From a checkpoint of a small transformer trained on Wikipedia.
Training: a variant of SOAP for these matrices, 716M tokens.
Each number is 50 + 12 x the weight over the matrix's rms, rounded and kept within 0 to 99. Layers, rows and columns count from 0.

# layer 14 MLP up, 768x192, rms 0.164, rows 470-488, columns 0-191
52 60 61 52 50 47 58 33 45 48 67 72 40 73 70 40 40 46 56 55 64 43 64 30 63 44 52 42 67 47 49 46 54 27 72 48 65 48 40 51 56 47 51 45 39 51 60 40 43 66 52 57 42 56 54 56 70 36 34 47 42 51 46 47 63 62 59 62 67 60 57 32 47 43 51 48 54 32 57 69 52 39 46 44 24 65 59 51 59 63 51 47 75 46 58 52 63 50 48 38 55 41 56 62 56 54 63 49 53 27 37 49 40 35 44 35 57 30 30 42 48 40 46 61 51 48 47 47 50 58 63 31 31 58 52 43 33 53 56 53 56 58 68 37 30 69 58 41 60 32 38 62 41 31 52 37 36 62 44 52 54 39 45 70 58 43 69 21 45 45 47 56 32 46 59 55 27 67 68 55 55 50 44 59 52 58 66 49 82 46 44 50
55 63 17 43 43 40 51 49 26 53 45 44 44 52 44 33 33 33 50 72 50 57 59 63 65 46 67 49 56 32 50 66 40 38 53 77 42 53 46 49 47 47 78 35 32 59 28 61 33 42 48 52 57 32 49 62 49 43 38 30 55 42 56 62 48 49 35 33 44 39 63 51 59 55 59 56 25 64 37 55 58 27 45 53 55 63 53 72 46 62 65 62 49 30 61 40 60 43 44 40 38 45 51 53 36 72 58 39 69 56 34 68 60 58 58 44 48 52 74 47 60 66 49 67 37 42 50 48 47 67 59 44 65 38 59 42 53 49 76 63 43 46 31 56 29 37 33 43 19 42 46 58 56 40 56 72 44 62 45 42 37 45 56 49 47 75 37 46 56 22 55 62 59 64 44 40 52 62 35 28 63 63 43 31 42 47 59 44 79 64 49 35
44 58 41 64 46 45 70 54 74 42 50 45 62 33 63 60 47 49 48 43 50 42 30 52 39 66 59 46 71 51 49 43 57 31 69 43 60 68 64 40 34 43 50 62 62 57 77 34 43 59 61 51 50 47 64 43 72 65 57 59 26 45 58 46 42 27 33 41 55 58 50 41 57 49 59 40 64 36 32 58 57 47 65 61 72 35 69 53 50 59 48 53 62 66 47 37 60 41 42 37 57 54 61 64 48 49 42 53 35 40 60 56 43 51 47 72 54 52 64 52 73 48 54 56 47 59 66 58 38 46 50 51 40 64 53 50 38 60 41 53 39 45 76 67 63 38 52 59 70 50 50 48 51 35 60 53 56 52 57 47 53 42 64 57 55 55 44 35 55 50 73 48 62 61 67 42 49 63 58 77 35 34 53 38 44 36 69 41 37 65 43 63
24 61 40 52 61 46 60 37 49 19 45 38 57 54 40 66 66 53 55 60 48 56 51 74 37 52 61 54 57 49 42 45 55 35 38 50 56 41 36 48 64 53 70 43 47 59 29 39 57 63 48 59 43 53 49 37 57 45 68 26 55 52 46 44 41 23 50 50 66 50 67 40 51 41 66 57 57 68 49 52 54 50 44 38 68 57 71 57 55 60 60 33 61 33 50 61 41 59 73 55 61 45 27 61 67 52 71 59 52 54 57 77 58 48 59 80 47 36 32 57 45 70 54 30 38 46 40 47 31 47 53 59 57 57 61 51 39 59 64 51 60 43 40 33 61 48 41 19 66 53 35 46 38 49 40 56 54 72 62 54 73 55 43 46 83 47 43 55 65 59 50 48 57 52 48 29 17 62 65 68 56 60 55 45 64 39 46 52 44 49 68 49
62 58 47 42 47 48 66 43 31 65 62 52 37 77 71 66 46 17 32 40 66 59 54 59 52 48 57 28 53 54 60 37 37 44 29 41 36 57 53 52 35 50 38 38 40 60 47 43 44 63 55 55 35 51 50 47 50 46 58 63 40 43 33 42 41 39 42 49 40 57 53 64 54 24 69 52 64 45 56 48 45 67 56 53 34 45 47 60 53 47 48 43 35 54 48 48 67 38 70 46 50 62 29 50 39 53 57 43 41 48 38 52 60 33 60 61 43 35 50 40 34 27 47 62 64 53 53 54 58 44 42 47 32 59 48 40 55 18 56 58 51 84 56 70 55 54 61 29 49 45 74 50 58 49 49 85 33 47 63 55 31 42 61 75 43 66 59 57 48 46 52 56 23 56 58 52 43 65 43 71 53 57 63 55 64 57 45 53 57 64 44 53
57 43 57 50 52 45 36 52 67 63 45 52 45 36 66 56 56 62 53 44 62 52 66 57 48 53 43 63 49 60 51 50 38 59 63 62 50 41 58 44 49 49 50 63 47 69 56 33 28 60 48 36 55 62 45 42 68 55 48 57 62 51 53 48 57 35 53 53 58 58 61 50 52 33 47 26 56 58 73 40 44 46 43 50 41 55 30 46 39 68 41 43 45 57 40 55 57 61 50 62 45 37 45 50 58 59 43 50 46 51 39 53 34 34 43 46 37 32 24 51 40 71 53 45 27 49 38 70 59 41 48 63 57 51 54 65 60 60 50 47 65 29 42 61 41 60 51 29 65 39 67 63 58 60 47 57 43 62 28 24 54 42 31 47 48 61 36 37 48 75 56 50 70 45 46 45 52 50 45 51 53 35 62 61 36 45 33 26 63 54 52 47
33 36 59 48 40 48 51 46 56 55 44 39 39 57 62 31 44 64 49 77 56 48 48 49 33 61 57 54 51 54 55 61 42 47 51 57 49 44 47 42 65 39 26 45 58 53 54 61 48 69 55 66 33 39 45 38 58 71 39 45 40 33 57 59 30 52 54 29 63 55 32 38 52 20 53 47 47 66 29 53 73 55 61 33 56 53 45 61 22 55 48 59 46 57 41 58 43 50 66 56 45 61 35 64 55 31 33 56 46 64 43 53 49 54 62 47 51 41 58 91 33 30 54 49 62 66 65 39 44 46 28 50 42 57 61 64 46 59 59 51 50 55 46 56 29 65 50 70 54 35 60 25 55 51 52 35 65 43 33 55 50 47 34 38 54 75 42 61 53 61 61 47 37 55 59 51 69 25 61 67 51 37 46 38 42 66 61 40 53 55 51 49
45 63 57 30 50 49 60 45 34 28 57 41 65 50 66 50 55 33 53 47 50 54 49 84 29 58 21 48 71 57 56 48 30 66 37 43 78 45 50 78 55 37 67 34 45 60 61 52 51 47 39 53 58 39 67 38 54 48 68 53 48 59 48 45 51 66 58 40 51 32 49 62 59 47 57 64 35 49 36 65 52 48 71 54 44 41 53 62 37 55 51 43 60 53 82 49 52 58 38 58 51 52 59 51 48 66 53 44 71 72 54 77 49 74 26 37 53 41 86 48 53 34 62 44 39 43 55 34 60 54 44 55 45 63 53 69 82 49 43 48 49 38 56 37 45 48 58 45 32 39 69 56 48 48 65 38 76 42 51 61 56 42 45 40 54 62 60 38 50 29 60 58 27 45 62 65 49 27 56 52 49 36 56 22 69 46 55 49 62 54 45 42
36 49 45 61 48 42 49 41 69 43 37 50 49 48 55 66 57 48 53 45 63 43 55 73 48 50 62 54 44 22 45 42 66 42 57 49 55 71 32 55 60 78 45 35 50 35 40 47 55 63 38 69 73 52 39 64 57 49 58 27 39 43 36 64 53 35 58 67 61 62 36 44 38 38 34 54 55 33 43 48 56 46 33 65 41 58 73 41 53 55 71 50 52 43 40 43 43 59 42 50 46 58 45 67 45 81 34 40 60 36 41 44 33 35 66 70 50 48 35 23 62 46 50 36 43 64 41 57 36 58 62 35 35 61 47 49 39 47 46 71 35 45 43 38 67 45 73 60 43 60 24 51 63 63 46 51 47 83 46 37 56 36 42 42 64 48 39 27 51 49 59 60 50 56 41 46 69 48 61 48 49 50 64 51 57 43 30 51 26 51 50 50
51 50 65 51 41 48 37 49 55 47 65 50 48 51 52 51 55 49 49 46 48 52 62 55 42 34 50 64 44 59 59 49 44 68 45 33 68 27 49 27 43 40 56 46 60 63 63 54 47 57 56 74 54 69 47 43 56 51 44 54 49 27 46 42 46 56 48 59 51 63 41 58 41 46 60 48 42 41 33 56 42 64 47 51 52 36 57 64 38 61 27 44 33 58 55 49 38 50 59 46 59 27 47 43 56 73 50 62 73 33 36 55 45 29 50 44 44 55 45 54 37 41 70 65 49 37 47 52 62 69 70 48 70 46 38 40 60 49 60 29 71 25 54 61 49 46 47 29 32 63 45 32 41 45 59 50 59 36 50 42 54 54 48 45 55 41 62 39 57 47 54 59 44 56 55 43 68 51 49 37 26 27 46 62 52 67 57 65 57 52 47 51
47 63 57 42 53 52 59 48 40 46 62 37 39 68 41 46 39 50 64 78 45 48 80 57 66 71 39 32 45 50 29 46 32 50 66 54 33 47 48 45 63 63 61 43 46 51 33 31 59 50 52 39 39 29 49 36 67 39 56 54 39 41 49 52 52 24 55 22 29 63 52 18 26 59 69 65 63 28 60 78 64 34 58 63 40 65 38 49 43 61 85 45 66 50 45 38 74 39 44 67 39 50 45 38 58 45 14 51 55 56 37 36 64 70 69 48 59 45 42 25 55 32 39 20 75 43 65 32 43 46 20 52 78 47 58 42 38 37 39 47 46 49 51 35 33 68 53 32 45 53 40 55 48 56 45 61 35 57 54 39 69 34 55 40 52 63 53 53 65 40 40 55 44 51 47 46 56 60 51 62 50 44 63 70 21 45 46 33 45 44 60 60
69 69 45 68 59 60 45 76 45 72 25 34 58 69 68 46 37 56 58 48 51 60 48 37 59 48 27 41 35 52 25 55 48 56 54 64 31 32 37 44 38 49 44 38 35 65 20 38 65 31 59 59 30 24 45 29 54 38 34 37 33 47 51 42 59 46 60 55 30 58 42 61 15 41 44 66 51 58 68 44 65 50 55 42 84 46 63 58 42 43 45 67 58 64 50 35 38 52 48 64 49 44 47 51 66 58 50 61 40 64 56 91 50 60 73 62 39 65 46 69 49 55 48 52 53 48 67 71 41 58 33 34 46 49 72 59 71 48 46 37 50 29 47 54 24 61 41 60 51 57 32 30 70 58 30 13 32 51 53 63 75 42 77 51 53 17 65 38 72 37 30 53 58 46 63 47 55 71 44 81 46 66 38 31 47 59 27 23 33 43 69 47
55 56 66 31 57 47 62 34 38 20 58 50 73 38 54 50 53 56 79 45 47 30 45 35 56 41 13 51 57 52 39 62 61 42 49 36 60 63 40 42 31 40 40 32 51 48 36 27 76 58 66 44 58 61 45 57 59 35 55 58 43 60 47 57 55 26 57 48 43 58 54 60 58 32 60 75 53 52 64 55 68 44 45 37 40 42 52 46 67 52 71 65 66 49 53 52 56 69 63 35 58 46 52 45 68 36 53 55 56 56 56 66 40 65 56 60 64 50 73 25 58 22 44 50 52 51 50 61 26 45 64 71 43 51 55 41 40 59 41 45 52 46 48 61 71 55 36 77 37 42 72 47 40 35 49 56 49 44 46 46 62 45 48 49 39 39 57 64 45 51 46 82 34 68 43 45 28 47 51 58 51 41 53 43 32 71 38 59 42 48 48 53
61 60 52 61 64 45 56 66 50 55 62 49 42 59 39 42 51 56 44 44 44 54 59 55 38 50 38 49 43 60 66 56 52 51 52 31 48 46 44 61 49 52 46 50 67 26 31 61 63 62 55 58 47 25 73 25 47 42 61 70 40 44 39 52 51 47 39 59 45 65 53 39 56 51 45 38 54 31 52 47 54 70 51 53 49 43 53 46 56 66 51 45 46 79 65 37 34 35 78 77 40 49 54 34 64 60 63 53 61 49 42 58 52 37 58 41 82 48 60 32 46 43 60 69 44 48 53 52 50 39 50 42 57 48 55 59 45 51 67 57 39 52 57 46 25 64 40 66 57 55 36 57 37 38 52 42 49 69 60 35 48 41 55 51 44 32 61 38 50 53 52 52 43 63 64 47 69 51 48 48 47 59 43 57 30 36 62 39 68 51 58 38
57 48 69 51 57 38 43 59 61 53 59 45 65 60 32 63 46 48 39 69 49 64 48 43 43 47 55 44 23 47 32 69 28 52 53 41 47 29 82 36 70 42 56 39 51 50 32 44 17 64 46 56 67 32 46 44 57 39 50 52 65 51 61 58 40 57 66 43 69 43 80 66 74 42 36 47 62 59 54 43 61 61 54 65 39 55 59 57 73 41 23 51 56 34 45 52 38 45 66 63 51 40 69 53 25 54 30 36 63 41 39 57 50 67 36 66 47 46 60 67 60 65 34 58 49 34 52 45 53 46 43 64 55 46 50 47 59 40 53 52 62 64 61 53 82 62 26 55 79 58 61 50 46 71 62 53 57 52 54 45 31 36 70 74 75 58 35 43 48 44 43 63 64 57 53 50 55 47 63 37 56 25 78 61 51 20 79 44 63 34 52 54
66 42 41 46 48 52 48 55 36 36 41 21 61 57 51 79 49 42 56 42 52 76 40 68 45 44 38 54 44 40 45 56 50 40 58 38 37 28 49 48 54 36 41 60 52 50 49 40 40 66 64 51 30 45 42 48 51 62 45 48 64 53 47 55 54 42 52 34 45 46 44 55 37 37 55 68 62 54 56 47 45 59 37 56 72 37 36 41 31 56 49 59 53 38 64 56 59 47 65 54 54 52 48 45 64 56 36 41 46 59 55 51 49 57 63 46 52 55 33 79 32 59 54 64 34 48 41 44 57 31 80 39 34 47 43 54 53 48 53 60 24 47 53 70 49 40 61 56 28 63 63 59 64 34 21 46 38 38 53 15 36 39 64 70 37 43 51 28 49 57 63 47 47 45 68 65 64 69 57 59 58 48 46 53 62 67 54 56 53 49 45 54
58 36 53 47 45 24 72 48 55 54 50 48 49 57 41 47 53 44 31 34 37 43 80 72 53 57 50 58 47 48 47 58 56 49 62 30 42 54 70 57 52 46 26 49 54 65 45 51 66 42 54 56 56 46 47 42 54 36 59 56 48 70 53 46 36 51 33 39 43 81 61 57 56 45 67 46 36 36 35 48 61 59 56 63 34 48 35 42 41 44 55 44 60 42 55 44 53 57 41 78 40 55 44 49 36 68 34 40 40 31 22 50 58 37 47 46 74 57 44 40 60 33 63 73 51 47 53 54 51 71 63 56 38 57 61 41 45 50 42 56 26 58 44 46 67 72 38 58 71 27 37 48 69 56 44 29 40 59 53 47 66 68 58 42 56 51 54 50 75 52 66 61 44 76 53 74 66 55 65 56 67 57 48 40 41 41 70 53 56 58 45 55
54 61 54 52 52 48 47 51 44 62 30 41 39 36 68 50 53 70 28 37 52 36 59 53 51 25 58 41 65 47 60 56 43 48 52 58 45 58 32 53 51 53 18 49 23 46 43 45 55 47 53 45 60 61 69 53 61 47 54 50 54 43 39 69 68 60 57 51 41 52 57 49 47 46 51 37 64 40 48 51 77 79 38 70 47 51 35 56 40 41 45 45 51 61 50 42 30 61 69 59 55 55 48 30 57 60 48 43 59 53 47 47 58 61 58 41 43 40 44 62 48 37 47 29 51 61 42 55 60 64 43 44 34 43 58 50 37 55 49 67 41 47 44 72 43 55 46 43 55 42 88 37 41 54 48 61 50 73 38 48 52 51 53 50 62 45 52 72 51 62 66 62 44 40 41 36 69 33 52 29 47 42 40 79 62 63 34 34 26 57 48 40
44 39 67 36 61 58 35 57 36 36 36 44 45 43 55 31 48 46 50 45 35 57 54 55 43 51 48 42 70 40 42 60 47 64 38 57 53 28 46 52 33 54 32 59 52 53 23 48 59 67 48 60 59 50 30 47 50 54 39 60 50 71 31 47 42 44 69 54 55 60 39 50 59 50 39 44 55 32 46 42 56 43 27 51 56 60 57 20 39 47 78 44 27 57 51 61 63 30 70 51 63 44 33 29 33 48 48 38 59 23 40 65 33 49 49 61 30 62 17 65 64 48 58 64 57 56 44 57 45 66 53 43 52 63 47 69 62 46 33 51 47 44 64 57 49 41 56 45 51 55 66 41 56 69 67 47 64 45 43 75 57 61 40 54 54 43 27 53 47 53 58 45 33 68 42 57 81 62 74 56 48 47 56 46 74 59 32 53 45 42 60 49
# layer 14 MLP down (transposed), 768x192, rms 0.172, rows 470-487, columns 0-191
44 53 39 56 56 53 55 43 31 35 51 49 55 48 38 67 54 51 66 44 57 53 61 47 61 51 75 66 49 50 38 61 56 64 57 56 63 37 47 40 61 46 57 51 63 72 49 58 63 65 46 41 53 46 50 44 25 36 50 62 76 60 45 69 51 41 39 48 33 42 31 73 61 61 41 53 48 70 52 50 51 39 43 48 43 23 39 64 43 56 54 57 42 41 52 45 46 63 52 56 32 75 54 49 39 58 54 59 44 49 54 29 52 65 28 47 50 58 62 52 68 54 45 36 42 64 59 59 45 56 36 71 44 64 45 42 58 53 50 56 49 26 34 44 67 47 43 63 43 70 47 46 57 52 52 53 55 54 34 58 54 43 52 59 40 45 41 43 92 49 24 62 62 42 46 43 58 67 29 42 40 66 42 48 41 42 44 44 17 61 27 48
22 22 47 70 43 53 29 47 38 41 44 42 61 69 44 40 72 68 67 42 47 35 79 44 51 40 78 62 59 32 57 62 53 52 38 37 50 41 70 64 74 60 43 59 62 63 47 81 48 66 42 60 58 56 50 53 50 60 49 60 27 36 44 38 81 48 60 44 68 48 52 49 52 32 45 69 37 51 40 43 66 68 32 55 18 48 71 29 39 37 42 42 49 53 61 50 51 07 71 63 51 36 52 49 54 70 34 63 37 56 62 51 36 30 53 61 47 61 55 65 34 52 51 39 67 42 63 46 46 42 52 24 65 46 27 58 39 45 50 55 32 61 46 28 62 58 78 55 48 48 45 61 61 40 61 39 55 34 32 45 57 42 50 67 31 52 35 37 46 69 69 38 54 63 73 70 50 38 73 65 48 44 69 56 56 30 43 28 57 55 56 60
64 46 73 33 46 63 23 36 61 51 49 59 37 47 31 34 59 45 40 33 56 75 66 52 73 59 44 34 27 55 48 59 67 66 53 54 38 44 52 58 43 51 50 38 42 41 45 78 52 58 39 54 44 39 47 51 47 43 48 58 63 58 38 42 61 68 44 68 49 52 44 54 51 50 46 42 25 47 52 39 36 61 43 46 54 38 65 50 50 49 58 38 55 40 51 58 50 62 65 62 49 49 54 42 57 43 47 60 50 47 45 33 41 46 45 39 40 40 33 40 49 48 56 57 34 52 27 47 39 66 40 58 69 44 67 48 47 60 67 67 51 54 39 48 54 56 59 79 47 64 55 39 59 64 49 61 46 52 41 46 49 52 43 38 53 43 37 55 25 32 43 65 58 48 58 64 60 32 59 31 69 45 55 37 54 56 54 60 51 45 78 61
42 58 61 58 38 52 42 58 49 27 59 50 52 43 41 54 57 40 54 68 56 30 56 65 39 36 55 55 64 37 36 35 44 61 48 75 41 51 42 44 58 44 46 55 54 39 48 70 56 64 43 63 60 70 34 66 49 59 56 49 41 43 48 40 82 58 42 41 46 39 69 46 68 55 56 71 60 41 37 29 41 82 47 24 50 26 58 44 35 54 40 34 49 64 60 48 43 71 38 28 72 65 46 52 49 56 79 43 62 57 49 62 32 52 59 53 57 51 36 71 45 14 27 55 52 44 38 43 34 51 60 44 66 57 30 34 43 44 59 86 45 49 36 40 69 26 81 51 44 28 61 29 71 63 41 50 42 50 78 66 43 30 60 49 53 43 52 47 58 58 48 48 52 40 50 43 34 46 72 63 63 43 70 43 47 50 51 47 65 28 47 59
57 46 55 56 35 37 53 41 53 39 52 54 75 52 59 44 36 41 57 51 45 66 71 52 44 24 36 49 49 41 38 53 47 66 52 46 52 50 49 34 55 64 51 60 51 50 39 72 51 26 51 42 39 53 53 50 41 40 61 46 59 85 50 64 46 44 57 49 65 52 61 38 65 52 46 55 41 44 44 40 49 46 41 45 44 59 66 56 50 53 75 21 66 46 54 37 43 62 39 55 65 45 30 64 29 65 53 60 46 44 28 46 50 43 49 52 48 44 39 50 67 58 53 52 60 59 45 33 37 36 69 62 67 49 50 58 44 65 34 42 58 53 64 38 38 50 57 83 38 61 41 70 58 56 32 33 52 52 47 54 47 58 41 48 45 63 53 74 40 54 63 40 52 33 53 37 52 36 28 51 29 65 44 57 49 29 37 59 32 51 70 58
32 49 51 62 42 40 52 42 49 30 48 55 56 64 28 44 57 34 54 38 49 51 20 56 46 49 64 64 32 39 37 71 58 40 40 45 49 41 46 35 26 36 60 35 54 44 59 54 68 54 38 53 46 47 61 53 21 54 57 57 36 42 39 57 50 53 48 51 53 65 28 62 42 76 45 37 27 61 37 39 57 67 54 69 71 68 50 64 54 42 50 57 49 42 40 42 44 61 36 39 44 49 55 59 28 43 62 63 48 61 58 57 63 54 55 37 49 65 53 62 38 44 62 41 45 38 66 46 40 54 57 44 38 49 44 39 44 51 41 60 22 37 62 51 53 54 43 53 57 68 48 45 38 38 57 41 43 62 54 55 38 49 47 37 24 50 42 42 67 47 56 35 39 59 68 59 43 64 71 54 68 50 40 65 52 44 57 63 40 39 51 37
34 40 43 54 72 55 66 34 37 58 76 56 55 35 54 70 34 42 69 57 67 38 53 49 64 56 47 61 31 65 36 38 58 58 48 31 71 60 45 56 37 44 33 56 21 39 61 58 46 56 58 41 50 56 38 59 61 71 29 40 43 42 45 42 42 56 55 31 65 28 39 53 58 57 36 66 67 67 43 65 47 51 56 56 12 61 49 77 51 66 36 50 39 36 56 79 53 39 59 49 58 60 61 60 48 52 44 52 43 67 62 56 46 40 43 51 42 47 29 47 35 60 61 35 75 23 59 45 64 58 51 44 77 30 51 54 55 67 62 70 59 56 36 32 41 31 63 47 39 59 34 55 60 49 54 44 45 53 38 42 40 56 63 31 40 47 54 29 78 50 26 56 54 62 32 31 55 53 46 62 43 39 49 51 53 44 41 29 57 52 38 50
46 53 64 65 51 49 50 74 56 84 43 54 69 33 43 57 39 39 39 56 42 50 35 53 46 52 59 42 50 40 37 57 57 42 53 65 40 69 71 56 37 63 42 38 52 42 45 57 32 55 54 53 51 61 69 43 62 61 51 43 54 54 55 33 35 54 49 70 57 52 33 72 27 39 60 48 62 73 63 45 51 41 58 36 42 63 30 49 51 49 44 50 32 37 68 68 50 44 56 60 59 59 71 71 64 58 59 31 78 48 70 41 47 40 52 41 44 46 62 51 50 58 66 62 79 39 52 57 59 58 61 52 64 57 51 44 61 37 60 49 52 45 47 34 46 70 63 36 51 49 40 44 28 16 33 49 75 34 50 41 59 54 29 54 49 51 65 44 45 37 47 38 75 75 73 62 52 46 50 53 78 45 68 42 67 51 70 39 57 56 37 44
28 35 57 52 64 64 64 43 55 45 36 64 46 63 42 52 61 45 48 48 39 43 47 69 60 37 55 66 50 42 50 48 52 28 66 45 41 52 54 39 60 63 40 34 32 34 66 51 58 52 66 46 47 66 45 74 45 48 47 43 63 43 52 56 25 27 51 28 52 53 58 40 71 60 44 45 51 19 33 51 49 57 41 21 44 50 59 48 42 51 62 89 40 53 65 55 41 69 45 42 37 47 62 58 67 47 53 43 50 60 38 42 68 33 60 36 43 61 52 36 50 32 32 65 40 45 62 29 53 82 31 58 46 64 55 58 53 32 45 53 37 47 42 61 41 36 48 65 41 26 50 54 51 23 46 75 08 56 62 63 57 44 41 63 50 55 69 63 30 44 53 61 54 36 63 48 37 53 47 55 39 26 52 58 52 55 48 52 48 73 57 33
43 60 45 36 52 63 56 47 61 63 34 39 48 45 46 66 56 56 48 47 65 39 57 61 72 64 51 46 59 57 35 47 58 37 49 61 40 39 52 56 51 48 42 42 46 48 42 51 51 56 43 43 60 46 66 44 69 55 39 52 37 52 48 42 54 65 58 38 50 72 60 62 47 43 53 43 44 58 44 48 51 52 44 59 49 51 41 57 45 10 63 53 75 61 31 58 66 59 64 59 59 71 59 29 40 45 58 32 47 47 52 48 51 55 47 52 62 36 39 60 45 77 53 31 53 42 45 40 36 54 43 33 37 37 58 50 57 26 30 50 47 33 54 92 48 40 45 52 58 39 54 42 50 57 54 52 53 53 47 47 59 53 69 46 46 47 31 49 54 35 61 45 67 35 52 60 67 83 53 47 37 36 56 56 87 53 57 45 48 63 55 73
35 24 52 48 59 36 65 57 42 57 58 62 63 47 50 32 49 53 91 57 22 49 66 60 48 50 58 32 58 42 44 56 62 56 36 37 63 49 71 58 49 70 55 00 60 50 44 29 26 51 56 63 58 51 43 26 33 41 04 43 51 57 51 58 39 40 34 47 35 60 41 56 47 49 57 50 18 34 67 52 55 37 52 54 50 69 57 56 43 35 55 51 38 69 55 31 58 53 36 82 61 51 35 47 44 59 29 77 45 36 65 29 55 61 43 42 62 44 26 46 79 59 43 37 53 32 36 36 18 58 81 41 39 60 61 28 47 38 61 51 50 46 47 43 50 40 47 62 43 52 50 36 46 71 59 31 51 39 41 27 58 67 36 43 51 69 67 09 77 40 40 67 81 49 43 30 42 14 37 36 45 53 49 63 69 49 23 44 62 52 46 61
47 36 55 68 38 53 49 44 30 65 21 48 53 57 56 23 49 52 73 49 61 65 31 35 47 12 60 52 66 40 38 55 49 82 62 53 44 52 61 83 36 54 31 45 53 67 69 34 64 48 66 60 40 46 50 61 36 43 45 44 49 62 77 34 39 37 63 73 20 41 24 39 27 27 47 62 38 47 62 56 72 38 63 55 82 30 52 47 54 42 49 64 46 56 50 47 47 71 39 49 67 56 35 62 48 60 57 51 33 55 50 29 62 43 52 40 35 39 46 69 54 62 55 81 35 42 60 54 44 42 50 39 41 42 54 42 48 52 49 51 42 62 54 64 45 65 63 64 38 42 16 41 60 56 49 29 30 37 29 38 67 62 42 82 52 41 53 42 65 73 24 82 53 53 48 36 19 64 50 78 69 68 22 46 34 44 45 28 34 43 64 39
56 53 38 62 36 69 62 41 52 18 58 59 61 28 60 52 41 17 42 49 57 43 77 40 83 36 50 41 67 33 47 53 53 42 34 42 50 40 40 47 53 34 67 39 50 57 60 44 40 56 69 33 50 51 46 55 74 51 49 52 31 27 38 56 44 58 61 65 39 27 56 61 40 41 56 59 45 50 45 50 49 64 69 50 49 33 45 44 53 37 37 43 54 62 41 45 31 66 44 58 46 37 66 27 51 63 58 37 18 32 39 69 60 63 59 57 63 59 61 50 41 70 62 67 44 27 52 32 37 65 35 55 40 47 61 70 53 34 75 45 75 50 40 57 68 58 30 44 38 47 51 26 46 36 55 48 45 60 34 44 50 43 55 44 28 52 54 38 52 70 34 40 43 42 70 44 33 41 42 30 33 39 50 27 55 56 55 42 31 57 69 51
40 45 59 46 41 29 53 46 47 58 49 52 50 31 56 60 50 38 72 55 53 43 34 57 59 48 43 64 57 48 33 40 65 53 68 45 48 55 41 47 49 39 32 43 40 45 67 46 42 44 69 39 58 43 43 67 42 62 48 49 66 55 48 54 43 59 40 50 60 43 56 57 46 56 60 43 38 61 60 48 52 27 49 38 39 52 42 68 46 54 60 57 35 48 40 32 69 44 45 51 62 60 45 71 45 59 39 62 75 50 47 49 45 75 49 45 35 62 56 49 42 55 42 63 41 52 78 50 54 52 49 72 59 40 40 46 55 54 27 47 45 55 42 43 48 49 51 46 55 60 55 49 73 44 46 74 75 44 47 62 50 40 53 53 53 35 58 76 63 47 45 53 41 51 31 48 38 63 43 47 44 47 66 37 62 58 44 52 46 53 63 54
32 33 70 32 49 68 57 46 37 76 42 48 38 38 48 54 50 48 67 25 64 48 47 38 37 42 57 60 56 38 57 49 53 55 62 61 65 67 40 57 34 54 30 50 48 63 57 68 58 57 50 48 46 54 40 49 48 47 41 07 56 54 31 54 44 61 40 35 44 45 39 41 44 57 58 45 38 37 68 57 45 37 58 32 67 48 28 41 65 50 63 63 50 73 49 45 58 58 49 57 74 42 44 38 48 45 57 46 39 54 46 50 73 67 56 46 56 27 42 42 40 39 61 40 39 47 57 58 36 37 54 35 65 42 43 51 57 43 69 67 46 40 52 35 33 48 68 53 42 38 27 63 38 51 60 52 32 51 49 36 51 67 50 60 38 60 29 40 58 37 53 65 49 54 59 58 62 59 33 42 43 63 62 56 47 59 43 44 48 50 55 37
37 38 52 55 58 34 49 43 53 53 43 51 45 30 48 45 40 57 32 35 58 62 70 54 46 65 57 72 59 63 43 87 42 40 41 55 56 47 44 45 67 51 48 45 52 58 48 64 29 74 73 50 50 47 61 50 72 64 69 52 47 66 73 56 54 54 49 34 29 56 69 40 42 54 42 59 48 39 46 52 51 68 56 52 49 44 56 47 50 42 62 53 45 63 52 63 20 59 55 45 61 40 44 55 49 49 55 70 47 50 50 37 54 53 67 55 43 51 55 35 63 40 41 28 42 61 47 39 56 65 54 58 32 73 66 74 46 58 47 47 60 30 46 37 48 34 68 57 46 58 46 43 53 51 86 53 56 60 50 57 50 55 40 38 42 50 31 70 47 36 48 45 51 35 45 63 66 41 52 75 56 44 45 49 51 19 54 64 65 51 35 45
65 68 54 67 51 33 28 41 23 79 47 56 50 23 42 42 63 70 60 36 38 52 46 47 19 52 45 50 51 53 75 75 63 43 41 61 33 51 36 50 20 52 67 45 19 35 32 71 61 86 41 43 55 39 66 59 58 52 54 48 31 56 73 14 49 60 50 53 51 54 55 25 53 40 40 28 20 69 50 60 53 49 27 64 47 32 45 70 43 50 57 52 53 50 57 52 46 63 52 40 55 78 66 49 50 42 53 55 64 40 62 51 70 51 56 43 59 47 33 46 29 49 46 47 36 57 26 50 72 66 26 47 37 56 69 31 39 49 58 77 48 74 61 47 33 41 56 69 59 61 52 43 68 52 51 76 55 45 66 64 40 35 54 53 40 29 45 22 55 57 56 52 34 52 56 47 39 84 52 47 37 48 36 64 23 62 48 47 52 41 66 51
44 75 57 56 56 45 49 54 39 84 56 24 55 31 51 48 38 30 64 62 55 41 59 58 39 63 40 59 44 50 54 44 59 57 44 38 58 48 59 37 64 63 50 58 40 60 55 44 40 56 50 48 42 44 48 47 36 49 51 38 53 45 62 42 51 45 56 44 62 52 44 57 52 51 44 55 68 48 48 50 40 33 45 46 52 50 44 44 62 64 53 70 36 44 52 44 53 46 55 54 64 60 57 45 60 50 46 49 26 50 54 65 67 32 39 57 58 55 38 36 43 56 48 64 74 35 70 46 41 51 68 60 50 54 36 50 54 53 58 55 53 54 52 31 48 47 52 57 48 45 36 57 41 44 49 38 37 40 54 43 44 37 47 42 37 34 46 52 46 51 49 41 38 64 58 58 59 50 48 47 51 42 45 66 45 36 40 34 42 39 47 68